config.toml
num_hidden_layers = 8
hidden_size = 160
num_attention_heads = 2
num_key_value_heads = 1
head_dim = 64
intermediate_size = 640
vocab_size = 16384
hidden_act = "swiglu"
norm = "rmsnorm"
norm_place = "pre"
norm_eps = 1e-05
positions = "rope"
rope_theta = 10000.0
rope_fraction = 1.0
qk_norm = true
attn_scale = 0.125
bias = "none"
tie_word_embeddings = false
parallel_block = false
init = "normal"
init_std_qkv = 0.0381
init_std_o = 0.0107
init_std_up = 0.0381
init_std_down = 0.00477
optimizer = "muon_variant"
learning_rate = 0.0161
lr_mult_o = 0.815
beta1 = 0.9
lr_head = 0.00788
max_grad_norm = 0.5
warmup_steps = 0
schedule = "wsd"
decay_fraction = 0.75
decay_shape = "square"
final_lr_fraction = 0.02
batch_tokens = [16384, 32768, 49152]
max_seq_len = 512
doc_mask = true
train_tokens = 161800000
max_steps = 4955
dataset = "wikipedia_en"
Each number is 500 + 40 x the weight over its row's rms, rounded and kept within 0 to 999. Layers, rows and columns count from 0. Numbers have three digits each. The size before them is the row's rms in percent of the matrix's.

# layer 5 MLP down (transposed), 640x160, rms 0.0516, rows 535-564, columns 0-159
108:555494455486566528566408557446457506524481487434541519514487522490540491423517485465475532485463518498487436484484482532511486436450494465418510511460483490490552553473487470467577510523516539527492473500521555499506544560467413463450509458456457475502447502556568535506416554487495510496555498422566468431492596483446549469472463501558515482451511446462481482567526435509476532532495531488498449493571465530448508574562425494519471552502488507488512579545447494505484466530545546
097:446511509539480519499415461583444484513460495456556566502511469479524533566550482421487464507500555529529451472523464486502475505506525487460527532549506511564487434484572518514483408541500508514467482548470513512532480457523514524413420519533503539545461484444514464526451497482462501525435605614518472500564491494543464477485515525490544483506461453480524524416576482501550447554556547530414516477488441480523512514519435488519496469526474519417522462472526433492501486565492430
107:509529499448513499526534505440520551541527466443558462563504474462458510597436441474448477529422479476458512485572539507512499497484557519444478468437480464470509531530527557525531570515521464484557498540449565519485420472533501496523591465463504520551492594535526513536507487393501552511539515529518509484506492480478497456517530520542547551448524502511534463538547541503519501527457544503533536468465524540556515466495467421545493577583522466596561458484561494510476507422496437
111:550500477516455495532491489480458561523511471487476505565509530532517482534495460523557518486563476460479464541494500470528488458484504452500555510481474532505492502518486502476489506451522456459520469467473485522489472481518512507518468562515463461410519448539515592485517511507501461506513496478583467530508437486460500517517477467472494465509489444514495496560491479501573462474481489519502472487545487495528483503530472477521466450699505455471574515457477457477711533508505627
095:472495468539442547462553534470469503459578536439549499514461564529616484505529499521499485532488517450537487550462553571501562504496493525488461477555483477449471535536399579549489424509562537508484502477475519531583562522454493494399498556492518464551471497471499473509498522465491460485469501485504519438507522457477501497548554465507558434569485481556563506507496462489471515489506503474516495467520495596461495456518555450478480410494404506502457515508456533540429477539588480
110:505500597520464502531516574483513427528487554482449437493556504471498512566467492451496504470519533513507430515506437521512494482549504498486491532496526537431466515522571495486511569545471399543570534468543470574543462502489477549431496475516531482484501529444496429506493494514526482514455579493565503476519526511539555484489508500498562489520451514547422505542450462518576487518500500430508492497566572427520523563501556572489488490534521459554485481503483409533409503426508403
116:526479479509452508483559483519496512491515501453476489469472591461518476533467531534511414532477537506435561515495485577518479529433456465516502479513530572441519568502451449508506498558503539532485499422516533524492490475487506484480482460521510513523506406507580470492509509450444492475503517522530562501545440425534511519496560503562512514490518484508450539517482391500492477482461486507610505532449508440533540480490549503531461517683499438517517489536545455509591435519515515
111:443487508479520506504536471521543516450492507458510487508472535415543529542499472524490497501536510414459553433483446591490502462459584478528550471453505527539554508494535499481495526588494536541498527471460513457557468456450499529564508575516475462526500421483530437422518490461517494520452457506548539474457484441444563424522518486480539478421530488554438515486538488521520501586560431469520498507411576478505579531481557548489487526467513485564508501465415465526534489560489523
101:517507465535483514557489538540448438458512464527467528489476517557513463483455426518488485498508466576493566495466527499527503460561592541499486501520516525524421486443514459595565467460527517516475526446429464485474564435454548444488470544533470517465522527533545435502446462577494495505537508520485488509502468466484514503471504563448532460543497450517489500505478462543501531494553508542457534563467454448460526585513465465543472530519531525618515398519496444496596533509513409
102:556511511505474405579455516518520442489424480461430471490575511508534540553487477481495530500482506459489547500551474440466498483525506501503503467541501515479489515538465489528552634430507571484510463475511558580553542503515507533503507550483539483496480487559498474526460479540554536515448489497521518476543559522498526459556505549474504500456441547552565552530492492579531532495533565482592473483494472537470492521532468490561538515684501534501505532479516519482472553477497549
082:547477490551467492531601456489486432475458484470445516495438512527518481477508495563496459455438548491545508482464576536531505435488437517481419471518495507568550470549527520527563551518433412540548453501482564482529532558489558526587554494503511502481532502469544442518429471528472555527468480574434515431536507497512540512472443529571486540523535584513479533511441507508511449538468544527490508567464502474444554530467442519476526431563488550495467479509560526517471550513523518
095:534453533521575535458506474471449473553516482426441523557511446532506487513555501593520433491520514540510562512493470538508449543591462455520497463504494533520506481508404526546449438494423489460487538504516468552496513440470490498468480511422480391469533502507418533455490509477489504528533532496549397480469592459530449435469471536537486493470482560450503513476484544568585469538473496470468523534489537477469554513518521520441560474542494522478442466479467446490543522503496435
090:467471495485482453494561509458501485532464485543545550500492423479523484490503517531473406515556525453543506482502479415454544505514456546482476479459548501510422535548484516540488590484469528525560536482520390480487556564520508484512425488504439511510540544482519510539551493421538495497551555459479466526436464517559507502487523500529494519468524418516526564511567505580477494533481499479561495489527487579501492540441578506516479505559538440518439604495539506530507519479483372
110:507461451462446510519565522535467508499514537475440496449452546561548514453527462465516474481579540546463488501552517495521578505479593546467502480500396450513575510530486461474488529519485552481558511551485441466536526510492510543462498512444522529485512572456462504548441489487526494471509504520472529475523436461496534510512459559482532465547512513576532509499399459552601450507438565510531511509470496493557459588478422464510509545398480464475532525551441493489556548530514524
101:422484525521574498569500464557494474491453567504492491503502441523501478478492479494486556454443488513512481429481507484502526477536532557479571463498554539529499507480421542490485540488559501442498502460408424499482520516513485510530461461555463515574441494533459498448430522496487506510511548547487435461465480437476510483547500472508524459442496534521446432512497557436499493542494418560464486517493392557529528484453527494571498507491463515548523535460508527429641500464514585
112:524553496512560484498510479470530467558543485529440544496528461514471492510498467517453509566506501598460541577481460514502459476475520567482535483496478492481518534487511488475509459463498550518503452500463467483543446549493568494506504491465491491396494553450528485512481482542466493508456535450542491513478576518490533513478496506565504504481450458514473441534480496456541533515474530447577475475491526466536491544539691574486474484460511526480471463520501450578652491555533438
106:512449480533522531598485503469507488463458460480537452467513552525490525548443476489478505425485433521563466494490466476435543460484511464501484480479458547568398448483393454460447501491509553462521526498454486505526524490547591539558511505497493447478573547441533516493439598463509459486482490516524561527459481453512482559517523471553546536558457532476605517505550458604512466521433520485538510472504473501512534540559542495538504474536485432470511541547494471512479532534473452
096:540476490518520540515507504548488545422505460529549570471488513533544546439436528519520535466455529499482517486511482371526500503471393488455499490460489501477535494497523492511433517487522507453503518591485501433547586488449535462502574489497585566484464472525548539520551501474491475468460425508528588442458520497572530531474529530505469578502511561494512459523503553479531477489536470421485531560542488509510510502557557501497551492448554523523443538497578482509492480615472539
102:447541619551456510556481534502513452478534534521523434539460606487460535462489529496404439512537527500437536490504590462505503498491515542478496552533502461506586482526435483526476519437459565479529502498500553512471475510471422492509544546430542505492482601579478504499505485501519480461458522482514476539555462456533482558486480538507506506503503427562504502468535474509485446475448537524532568563492510433520500464511449520575428524520478536531488595525511521468495567506460455
102:487530515470468395547502518448570476524481473489504437539508565513507513488453547531387476543500472532557506449557532539452450524591577541519478571470458461519451489419523554529527584463477522520519487477479507529501451475480514483477547428509419519481523503479488423492530521488556524455516535496486433494506466515528486495485502506451504522446449436452476528577436506513532413497508506548535423544414533493549490517440499533451493508520512513520545464491482491524392494535531491
094:521500515549554474519542430485457539468457467486510460522523512503441504519562544558437546540498439510496483480544531490531519547536513455529496519480525570539533502517499424488506469578477559460516460514547503508500591520425502560517514511521504522483506410545488502462495529412556484460518489554539442474423584574449456547467471505443472491466489554560576540405525498535494500483497409504453438536499546487501536463521484523566475496489477443561555479501536454431453512504452469
093:583433472475429471523479584449487500476434557436448490511520501476504497552546561524499536508544516511501490530511546419442490495429529485486509522600500541510535529509485495459506479493409511514518480489510533527526514480532538513487489501505521480477552494474421481547468467495540525535433499465524568543475557416450491570515491504501442482525510525427457517545562538477494461546530421498495443558518509471451534507463473505478508430645461478455475449518498534426462533447542451
098:511555515455446513503506490468469447486375482468481535545447483474419496469496448552499454470485460540550525498466510555456450517478514506531554497527529538450539490556491567512384558444476425560525482508455540534538450482534494564446567529518481520472540478535472546541527570541516487455505463482514481607550470514501528471421554496541502513493568503377527539460543499494538465473514546531523514455513506527453545488559509469544508444567530482483504498463511471509473564518502483
098:491483518453533415444501534522495410559496453466521439535429425534520452493498459488490497563451536518486491523540551489481509467482541523540463513464484477495485487503471419463536498511505541436477501544578549484497401547457512474489443456486449518496526496545481444510506492492514541522561502551538470497491541490465477537548491491472459576486582525455410501557450487487490459478422532589535495587503454545509474509459477450466559482412486484481495471543535509525366469484490492
105:459525507504517561510507449460499476503539432572484504444505516468500501419417518450472491480572453521525514478512499482516486526523576478443534532565534497560501471482493513486474528495536571491505507517524447490477499503471448481499527538551482513472506512537362357517485470479526529499469507526577505505549480508467458411456584514521462494507463390515490479419512516503487517443429479489511447578444487558444531480499483476516471487519455510525586500476449491498529538516420446
105:585557469478512497562511448546530499545537456502501491534440472441463475461510519511514494526457523512508459478527494500510518527459468517496428524506505477472489565463467496502479435497454512477426407528486469463506502479420447444491496457538514593472511436481473505525507510480559481590504503486527411485415528542507501566505391537500543510452528498538477544476571494526475501529490563537539534513544498524565488492530387598532486503449479487553592467490545511445582481495508532
113:475513433498497491487458492509476510575523457533493504469548506565480422493512525503519443431520490527436513515414503553541545535406526508514522522566506486523458506558451500495490495463506448521505523483537488489531501548546486531579480515571548562503465593503439517494418450505537518492473599541507474505513476548482483536482554561538437533534422508477496511470542470507546515514489554508501534476517477537472472481559514540483538414341471465514527508539451493525397487486486456
091:432521517542546482479521478515481452431484461515522510586515434491478503522507403511466497548498537540461484452562484556497462516465555489519561562464583460507560459537466546469531525536567570465508526465471548459499481501456530496549489534491509441495513482532501496493555483475463501510547497494557479553484559495533485496547498551473516516460526498461433517435411593508556491479584571486425520457476508493472517455484586518545509481552543454599432522522512524590551472491508503
110:544481499441491486463473519532518440458543429470491488528452473569485513497494504515502550484570515566572558458524486462551568525546613498549478484491523475473444486579556387518522551535542535419545516520438524464478452475476453449529521458487568512563504493494498455511460471425585484499487518562478508501521523515537473508456468454544530428486455486474481488558490457513480484554541555548469485514489509469486480507464476516514391494470490481547525488419557539492433496514476567
098:493577472436485527493581495416486565514465561501546452496522424430502541506500554488562473504523444532507516430515478576446498546550506493558457506477522542494481471514505446508450492567544469482489442511503505498496477485563520509485495564530503512554504545509477504419530479461432501513410503498522503550550414543472536490452503477510540444496516462501478527507402428493461501493542484530503518534522478584514548510507543419531527580410445476539476513554514496473612504522491485
# layer 5 MLP gate, 640x160, rms 0.209, rows 536-564, columns 0-159
100:474542572522545532414471474519486435497517542417465531470540563545527529483515434495540500532442562522432491465440537500499467498472499522469539445527472555504465494463483535548564483492553524485457528542471449510496601462568506510460451494472468480497474519408477423512514561489405549584525515461517516493548485518545480473537539483527498527539454519442534557470521505541493418429535495451553552477473430538516553571519497519544501519503513496392531526468518504462541486496507463
104:499484500549517495493493489447542509433482487412483473542493443528445505516536495526456542516533459561463537536497555558535495423478512483515459502458518569385510493478562498456547520588495544471475426424453495442516525495563509537509443469446468514499462543534536506544575454611529520524521548532566532459524499429440503475506537485486562570485535465497541488539518474547533439493574500551511534485515518561475518491528475506443445534494488457407544521507517507447434473516481478
094:511502538535541610473489478482487443539534431590479504440491440504503446600481434539470490433449560500517553517514448520448492509631453490580511504461534507508511489450492508561519465491527446487523458500481506515483494479534533482414456487491503489482443430530542541450569542482481556565484489510456521496540514475513478529477499481543449520453436519499469541449545496505485526484514498547584466493539446480534436495465516466460443520433468499478408557542530498509495508508578484
101:520459509538491483463511533502457542510554537510614439495505553518551450515516518504470435517456491515453406398513533487541513495514545466476557515533499503481477556535465585487505518525540542507491496525544514490532557624453480514533489486523426541557581491513598449529515524500510549532470507484463469451504465537526480497446524567547527453538493511536540410512502443558481455494436500525476496469517460582474445499501471442506508477526460438466553513513423455527569502475496456
108:500504481449480452518454476406550532508531566443517528445544440493437530435495524467537432486481556482581486564510498443516498507515461520526519475513442572560481487532452486523509523517521560460457518476468467519444453469444554422483583457566442457463423484521504518514488515442531463501447497507467451555554514506492503500545485523518488480496493520451416432536481478488456568493471472452490475506461513495424513472534520517479461515587451483502515421517406500496599496490567506
107:490519500459504499517461545498490446476448536472458511581503451531558538546593462499483471487501503532579550465499404507512523465561576506519523542505482545495539487500474529565474473410524489501540547482493452473506511485554545508463538536455519498549488483506548460519561538537505483474504498502463454472524492521460518596511462427524487483499551520441506506579541492503515533538540539525496444621563553488495471524518488540504415507494465571527416488444417470417424480452505539
091:480490520452482485450456532641462492493466483485499530530448519484538487510549522527471552501517473532475568481572387475526497582541473506496452532450481519397559467496482561485473511493512548564500429496408530477497467571514523528543437488531467510502546420500548452519544486486488447501525555520454474560481512554489519489473517555509487545508516486523492540564563471517563581509452432475456514474482517562510504482494565435437553468544517503487479490538447514506420532477505484
096:483558541507531468543538529592484421592521537559508469532484517442474548504407503516446543484533539465499558484509437591492452519493468479503583544425481573486514552448443508549486508434498529538586560479461471488532496478544451503528508506571467502489548435558501492533563550519464495548466539532455463421526512517561477546453495458489488514512434502453529491520549503486497542487448464443565533479476529579478503574534512457506518501514429465487491507495530461472541481528485529
107:520576494510478516483495538467498479479548509445562554513561543442496494412530517535519476544508552510483551497503532506471503457481459423439533477482504488456491573448499553530426480459568492554549436547505487492557598546508506422488481524469505509505525479467437398417457496520503500574542455426440535500551508572440448492443517542529472498477460496461486477577533434515500434523568533576507472543496471463545469478490534470511537486485535499451512453479508520447496554458508473
085:515447569461478541495529444547476452522570484546517551451428439533548533593503551507536503462530575471481552477480450463506543517521550489496435481450503464477548545536513424491442512460483522515464457452509523535494421582482410434503495506496487514491484495560518521589442434479508542507484533541463456519488456566482432483549543497590484454492493425526450481483548484557519507435558495541492507470536445460479566494483548504534462543531510489479499437511499545447482521451498530
095:509482465516570487454525458464472419521511467403454499543479483524501482472520476604502505485491523499555514496525450507505450498487460443502521562465491528536547515499464483573427460573561515460493524433447466494478543406471558409475500460509463483408495595503454527460457448482490466517533542475566543410487508480564477499518499472515544426507464555466488495535454511555536449540425488477448529590546511475520496523568472493542523511534492540470553515489457507456532487488489513
087:466472515562486498532500499542507476478460515509511462471510468541452521422508536537514501527484482446481519479478453513523458595499529554440515428472506583446558449496540531464496493500492484480481571468493540508474477518496457535476465409442509538461513566415515461522571491500478453555438469501498557494545517475468493436468545459470519481418474479462407506564486528427482539433506496570558450542558522502493587415538497497486481444497454449515481520437480520452419511540555460
096:529570500491560506412516467516489472542507526503477536503514570483586494486466497544557552451474508457492512488463512447450536471386381503443508474519539582580419467484489508479532524413484502480489450537516512489517549508594458555546576520475554506467534487502444486469427457453539485494459459475499489505531539544510488575478509540436496531529505484505504503436502526544518442532404514531510513488516479514532460556558535483495525429547494529502444506468460518464486527456527564
104:537500547438470531422461477515566521514533521511458522566395484477541503504539562545477492512489503556466550439488521503548540519469528565490473422467529521460522518529554510515448494607528366520491546447466493438496488512508485526524467424523436494483497569487541481550507470499546483455473519470492435495488443480475499509593500467548483559475475541502562459560528455458460528514497502555547468562523465516465470489558472520514434495496515494518528568513493464513593465494484584
096:527508533577472461516455483510467482519505513535532433452567449479464462495523502468525486456554469530546518532492503520468551511463486515547484419451494516544543479452526472572522493497536422475499522506529481451483459524483475453463493448532493505568462454402482487519522606518497514584558426452547464521501437490478506558551531509507427504478526555474527461504532459501529511510497479494543504549574477604461453533484379536443535495553488477493496490523515480465387460452555478
109:508441455477513458458444537473502556512533466593481506508555498556542525451608482519527466485481602505515506516510486500498556458417466475481521509560543531474519473589528547540475527491552509480510494406524517515487438500538547480437521516515476523497408490517517461518523524536498406478508504509444465505563467527489522473477529527474462473525598471457432592519497445528551511518506514508496504646491519456514472518491501542445555527471461466520512492582482548483506540445483485
095:555468476539519484472453560501603521487542515521512475476494518574518462531452530527583537487438421528570562562502481445457501494487448519416492467501565529477502502433462506519475453450521491545537576490439442492527526553456520555446588555512560510486448488519516547588546478529484511481452457530515559446516540461481505497531482496535545542531565485486533579502488455510552455469531529438473547487526546458522512528484458515548602549475524503508425506542514488484482482545502533
110:496490435510587462481446456550499565509488568521493506479493477467480458518543563530585505539385502523494495534485487497504499522500513411475524426412513495520442490474511506536554502504494468466469520494543533467485509494448525552517386484528429535499541486471450483466469519530467489493523519529439467424473533511491466526540432424538548489449501546497510443439562525462570466461528455516456444426563482490440538464508483473501576497479494565471594461535515467516507489538564486
105:564527450485461521478424538462473462494533487499539499486516525480453405527468476479456518454493425518449419491461477464485530426569589477443518464553461497545578530449460537437538495480562491490449440462453496486478515478529536451531527476479494505544519524492520544469533537435438512498474459407525569467543498455479501535495543507514573480480479508491488556535476564534510438485427587453469478514513468584527552478463540563559498515512445451493460511561554515440465503511485494
094:509580460510507496534454467451474571447535498555530477558568522529510463490502536514543533521535515522468476510560513524537515440506467478430524533468496510459522434557448452492519406479522508490514487475572417568459452584456575489486476532536487501538555517518546407485511476474422536455494534618531521460436540525443505475459501502494562497571460512557539540476544575485535498479506471519478584530523495442526532553558442494462496515460475497448494483455512530518535517475469535
092:532518491529537582445517491495440547448472471465554551428518497565467517489501472499521560499477493520472449422477426441443519491486522497544567494517539519486521403451476510526553450535498466505473481428542488468539521446551441500424591546521533508517468469551483466454535516481451450569481552498503520517473462475487505538549530552558449502521457482469390534452487497548530472513464526522485499536494478452447511549483513567492522459550480458405494469505519507461520537475383465
097:500528509464474515525484489514488468435444487477451470541480476505522502530466519588486482473467493501604541469489488603459526535477461504487533548570564519486467508505515557517478511508456484567526486480424514520502454481485554504456509545464550471439472437596516511480550529581473448454419457507554507494585531515492525496386515463542477476499594477478486495468560508552574463447504488461569473461512552479493474579552523531535531470537484554493567513583517483497551469488485509
097:554486541487487459425407511487468417507526555637493410507546523489515502534458495484498520445530495475505523514521467574509502503515463528464486518539530542473523559502442506477533457493545581512500463463518481447533576554548472461486466479539502536526474454564548483553542530499550561511520482506524516487515486457505427536501536549505514511575449488516458533444537497419483482520515456525514540484452520525617534531418505504560470506444514505492435537532438544419540534475497548
078:422525440473448552522479493434537465472554510437463481529467497474463470501467492517530491490515437493533522453485480474529510522507481487500564509580520510590527458520540432504488529539490556494493538472541532494481511466426479520589557524474479567481498533544440473573502507442543508552458495452570499526561521549500527492509574517438496549501452374467514536445522526451415496493461497481568525551458474480488452486559413477559466489560517486512471531457405521510513510511495431
112:551566535511493578500572496517567483501553452483460454513549485495489449505485479451432523490467518519510542527553468491498556481483489497536491523539621478457533528453495483530542435513518489532496447516527557553501495467505475467504506513534507547500522479569531506563544528446507482476534439466509499457501491517444534554465525564585555468472503538479527531450458515534508450489478476524552525546490451492540488505518433444471518493606484545558548527453473599518654544521555472
107:481449471488508467478475511512491522488507522437515536465477468479538463472530441468473518480549504599475474544523454462504472560506460503562564427503532457528495477524500494536452451496460466452450502553556578501503472414535531537496420405501503537494517488481582450477557466468399514491511590552528464555486459442520523482542481519503527420570565484520465525553571520552460510518403425437531473533529436498489527491504484501564535512536509444562505492498516532453488520517518544
099:540451392584526505507441530483489536520550523486480519450490475470593494479530520489569541597482522558597614498479507487548484512515378514480465453522523478540521514476419476547453460560540486548432497520502489498454573492463479507547560442477561513465568482506531511521499508542481523468488491510524586462558491510473543500514486509483491512496489528559536519568475449560489559587446523513462466555495507519440470498548501519488521470508546524448505472486475496486440527512488459
110:453511524465503551514483519534503553469469554534494497455562477535528424548449465527491479477480449569526583530521429564504530495446525502495472487493473518543490523503551522491513478497404499391479440492516460411466415445538523486435426517506458467432554387459460478447468504519465464550441504474555514452514525528455515497493505507420448490547523489522488496475489435491517447517490536538519526487569543502507498522488577502504528452478511527531495537592491513493429531570543552
093:496488514540537485500507460578525475518520576541444535500456587516544499491491499483486521532436487486542489505541489469547538573433494496528480502475489571562486538473449519545499416463526435485526472505555504568546471491511529536468521459457528469554387465535531494540534479464519466466431469539435533525504497550498543522462559507556515529585510513533494487442540636484514518481466498477510512528493510498534431549547591530429514499531502487428506522434539510527448562543553453
# layer 5 MLP up, 640x160, rms 0.203, rows 536-564, columns 0-159
109:484581507468541444522484526479496489479454533518471473487524505555465543503521467591511473492535525494454477538426418510458468414581529518472575563467510525481572438473453438522451514419519531474479513526541438517498533520538443509479466548459525495530507506501505428439529455483601535459502540501513516491436473477508546499467517571535487573514490551540462517534508404529493543521481527555578529521440590564493540469553529466499480571489518442470453496466489537503460519508491464
103:502543498465525446428481479420537498531484494525503462540552474508534519527536454431480483544474533536462441549517453546445502469537566491492489546487422460533545517558461474460528508565511503441528523505446525584513464491533506555486466526486554462486490520531482482475582489482556462492511551487483526474567484460486496462461504577543512427478447532461583546478464440523593517526477542487528456481554399477488467485526500528578513469548426580577489522520443505506528484441430511
088:534490486541444534524493535585467616524462519493519490521533498448571515464484546453508522493481491473414444508461451493486590445501445549546517545525526505425566499459518508528476482569438478476506465506507467491519501485481438538576467510448504504465536550485475523594563460512466517528557509440533484551529456470438496528508490484560514480519520436433437526500496513543443417433486458568461486553531546526480529458514486508462551433598482514465551457499476512506538521505556522
093:492463529463485532553501569528464495413470456463469487504525483478545537459574484484497548413494506503476571485511530479527491477507450524481494518471474514485417435436472451503486454458406449486540472512547473520530473481441574511536569498483413519512512472477460525481362506433546491540483523507516499495478499450538459423527545469512476509511552532504509525545503486483524577576588545461504453537512560508502458531525523428404534518538507537540434536474508502528548447532462491
117:558502422502510534496517487558539541453488551513517506541512572518486548492485572456444589491420441472522549489498509536419494555526513535518480522524450480480439501467475483468520425397581528513398530405533554525499532523561523508531512549506482492540524519527524483501498479488479483425528484507523537527531497447466442510516530449541459554440523529504602538509552517469435489474579546531490556523421455481545470470476417452550494516483522515518523491498508564511541502515542506
100:487483493517486485493541529490456648520420456518530469444556553466471494536499533505475483496439499462425489459533530506504468479509471538508529452494487464458527505572435483470491547532476507466490448523536491497528501540432501459508484495475556521452547539437516542555518576467423433523544527512568467582485485444550501473604552530534483477495492473567578471489470439378450483498514455483485514509457476462510575479515572519539568466514511456533486514498517513515519539451491549
106:455534498467505504512512493463460520556475492485442475556532546499496562512426493575487514478498500479416481463419500515468565445527606501532545525458485487507485457555485484573553574494545491536469537506520451496466525503527515519524481495553525464553530494416505532515495534505459533477472394513499504467510511482536484517473484447479513480448473514523520474468454489458530550580545465490565483506569539473510609533508429496517492528471399548557504563521561442501552466428578568
096:501537498530562476449456502537434528423498511489493465441475471516445536516537482522541503476481503473522554534553567448491622515486527516517545465504504568484444426486520493483473469519553546436464554451457537489453500497548521457508520586425507478482500489538534582504501540495504487543545536506424487434519538435479578410519467517562413435507472511497529567528482511509537554440551493527538452460527480506526546496511453556483511512522502521513490535533465524555557559515565423
105:483415485575513488415483551517511482461513556490451510393493442520485545471538493531483543489488542455559457510544519578532512575527509488529504434507498550510408457528468492439437510497522517512539470473473498425476473511494526519450501528531561532498589529434456465494503471544470469494542490511500550511459502540493495476566498539486517474493539474533429467438506507499549458480393487575405508578446537495563538494513515475515491563493530466530521471424449525517432460536468540
085:587447534465577492527457559472496545569485507499507479460526544497576450460465444516512530461498521475489529475494506551471512527542481475465483549487591541599422440568549519465521505550502565526528495641499480529479462495454443537578521518514557588466492512574560520516547508524514517503492461473478497456522432435501503440518499481510518502474514450506501472570484510577539501483510570504563512512505521438448521548567506532511530486554430493523465517471511501556476478471509472
098:505541420586517450527498513509494445428443500564530522463426497510445532452501508400509447486457538457484464479460497526512494472429516469509497514541478474512512469475572505458517486512502516500498522402459480434532527547497497491425488407568469544506522483487578505477504440510513551476523486459475514517467387526439522525502548484478574481509466517561389519460525504498492512425483536501498451509535453504618450517482499481551414506519529486515547521557486517525446475501504540
094:521428452474520460491529397464566544496506494501459512529451484535542523509464487574507464525539537500490501504475444422447534445573429483470551488485475490437556568532487462473524544443542509492514499556466548450519486468492471532480488467565521445534498530514524488532557536502496568496610462448465457457443546515526560454432542545497404455458514511520533472481469417501415535449576536550563518470540487507463532517504525466508462546449477560498477491454470485508524456506494519
098:497479499470585457433477485514530562485514491425562497530477480532432561516527497570528450532505484532480521449405467410481488524520543501547501503501463558599444513508532583509520549514488523471423495549475480474483452458478489470540536422424519542494514494477439508406415490484541477552474514477541466492492480531525493527471544447466496559490553467450529441424560548530474494478498484495508515476530459520507527503590509423425505471509501468532435472468524450489441530498451525
102:521419482526527482464538496458515478489503408497552529489430575479489532507489485473516494469524532458417467522519423505508522540434427403486518434483499451573529489529532566455519537503485527504496510501435494568522478468443514484490469441544467537525462434457553517584502480475461551550465518493518520517543430529457455585498448481534473437547443479484511509501457436463532505608571541456472546542528471504505470547521473471569428526487491478427512504534482542496462470521529468
109:552498485453503550504497544473523512508537452513532565486549560468465500542545423500485563527477532462517484491519461503498529448591497558509478502556512481471473480503471551492469440468472498491509527508498521552562537544503498531432492575495484562537556597479523533516554506427519478469480544458473497495460484554479460431470505474500437556495519455511555501505562477500516521542516575482534469479488576470536550433495494514509474529514493523587529522431594546485417497475369597
098:464503542545514455544512494507451528511515587459503540451483445558499533573485425443479485490559487499531514527515479538517509548463459463496453442467492488500474532469501393517575510552448576465552511505437495466475614470503409497471492524539530543526505510468437465476558548521492485528528566528520432480525508485567552510510465544452531482482510558463472449487401480433468491567528466515501542458566443514516515508465468469494513544532529520417503437545534561545513484554530494
101:463487498518519546531515523485511473510437481486514497440547477589472554555487529538510478536480495521462515544462545534534502473530543455425531502425458538463504518463495495509534493460445522517411472465552462550493541527448470545513507599493539442565464530531466430560510435481455476484569497595488433458481478541444459488568463444483612494513446482472527527548459484492520527445437447474540390474498469492567546534539496466466466511529501500548427474496501551514479499519492532
112:470485440442562588497543486499494542396513523490439600523547450490542506500536462530571548470467485470578500502501522525530519513499537466551543448462552504485474468389552514526505534525535464482486429411499510479558509578454533456490550525492511512498467399550496534492495550448466482521525457483547502438560486483487514519485455506529506499514537534514452454481489524515541492475505521519487497378479449504437494559473541519489497508461559509446501483480504425537519431523578454
106:473440518482499529476462551577517549524501494425446434457521549506474480426474464507526501533469556533434459525551501454536495521525516541583452521511521414468484534521507530446489520488484492564553498544507523503428586453488471473476538468563518489526509480480515503476516567595499550557585461530486514516458458524445522544616489507455506481463519496475499495459515443549481514501548467481520532434472484549514427463462501487522452547451476594589501443487477468566490455455466486
100:556581546486510479474447585453467448525530569423497556571494515470492484511550500525505533504494527415566508488469433532545489455473497513464413427452469496571498534504471560476546472454431462480417560461455495508553555465542476477509485479414474507477524494534500554517475518506454563537549523517537522424493531489518395505456482412445490533526474471519546484501505532508461493565464549510547523506509425485510527492547511487518427510517520489467526595513483480462478507557494516
093:512591509530468554534476497475551452512470549547478493480504497507500535513488444501550487524446523547551548459467465491511506504467454525467478451470525497466540488501498413486530460516458590550429513531485427490432502503495474495439529525497594522516515495526506562467457486517506489523494508483509444450537423522455403518430472486466602524486514491504495479513436542479553519505460524495510570400489549518495426407578483515489516570525572520431503432510521429549505514538551456
086:422472472534556520579467535502506509535570482573527535491596494596509429524525519425533485532523551534490496533476486491499495531457461455527478512465415464471515521472530428467498505527498497501516543524521492488547492535526468515517380461561523488507481502523534451574483408462527483504473507441431478402483495454510455574606477510494484527479536483564469430505518510507467528500461577522475522482502554508557496513497484556468452519453520496512448477479540507542451443476551576
096:533448414547472564499517500492486474518438492497514547484532562537516468534503485465445511526546483476578480490456495507549514544506563453485507549452481438526525459529525482533480533563473473449481572550540475513466545437491544570446455448466515502484440499556490556494505500548599451513480472484549508543574521486467561577495455533397505495483489532514465507505492490545538565485450473473543532568389447467461474470477507428414498441508477575463496497518476483529461456531455492
085:538475520482524434504533537583503565543414520476544422579469497445465516524497498479535476536410623480524438526450471556515524442472471465505454457464496470420503496459497453505541461474432425503495505474531510538585527526482454542466511467446498485491530513424536575470462498511479519511567543533492471464477561512518549582500485504510482539538560543532550510526468427428520515556549553494437526472502453480504494548485533453493459496490543525471454497555512508549452463506518529
100:479540503513478459527512512544512494559519473484524453548485500497443455498493458558454440485508528431485541503500534458506616494457558507423466505475564487497429512489539448485526489487476478476527523542435517507513536439521410499624433527490541476525516555504505535555466485535532501498624513524557450534534543527525443506485489517516475551453496409526527491414553533549490426481473535540476517502509477542511514491497554465517472572425504489541521483495498526460377534493504468
101:544534564460501515418508403478531494482437496602465576489526525477475489528492553461475482450485430482429443436520539534484499554479530438499482473516402449520490518487512488433511521514519559554467514483491469533518517541525407495495483573425484490466463475484496472539486470477488480515494521490513503472510464585535452523513516579538502483561519519541521541508478617494508495468474509491564516496497495524486550538443556517523491442479416466487521583556454493404533457490446535
093:459471488581485558540487462466544458490562536499497493445458515529563514520458451459486475486467506568560525538501565503505531471495465508489511582539428517568457495484516516472454515494504506506528509520465481448528483469485528530538525504517432505517544472616484473458469553547502431492591500452480500450474407397464468530447513574455509475505509507585569521556504485512495486515464475545532525494512536494518513615481436465468451495503508515494474530493439440519517418588554462
113:507455517493471395532538471533511464510513533455477521499528559459582499537465511483519486508519496511435558526524549466558577482487500474505401461526497515501518470609608448515504466531541478436500557461524509517492456503519469471564546575564536507519490463515543492426504550564494467527525504507512520500419505500436482480520503552482537471396495477489465533430452514504482509451480497477582480560469469448520464530521501526441453518499592479535492455556483463483475452426530441
108:496475551521540559475512497502525461449558468543481536492512516417470484462482449429479509547489594475559484523531511517517436500566514462475536480462520476538535428553487493494503530484511561500506509564542499490510597451487532549471542543455446472542472542555472502560527615539531560500432527483430479548461486473476554544601517561524476533498487523572501559475543497549477520524413483499514525504497459466428521522543502563460502442510454493498471479402524478538488530492538445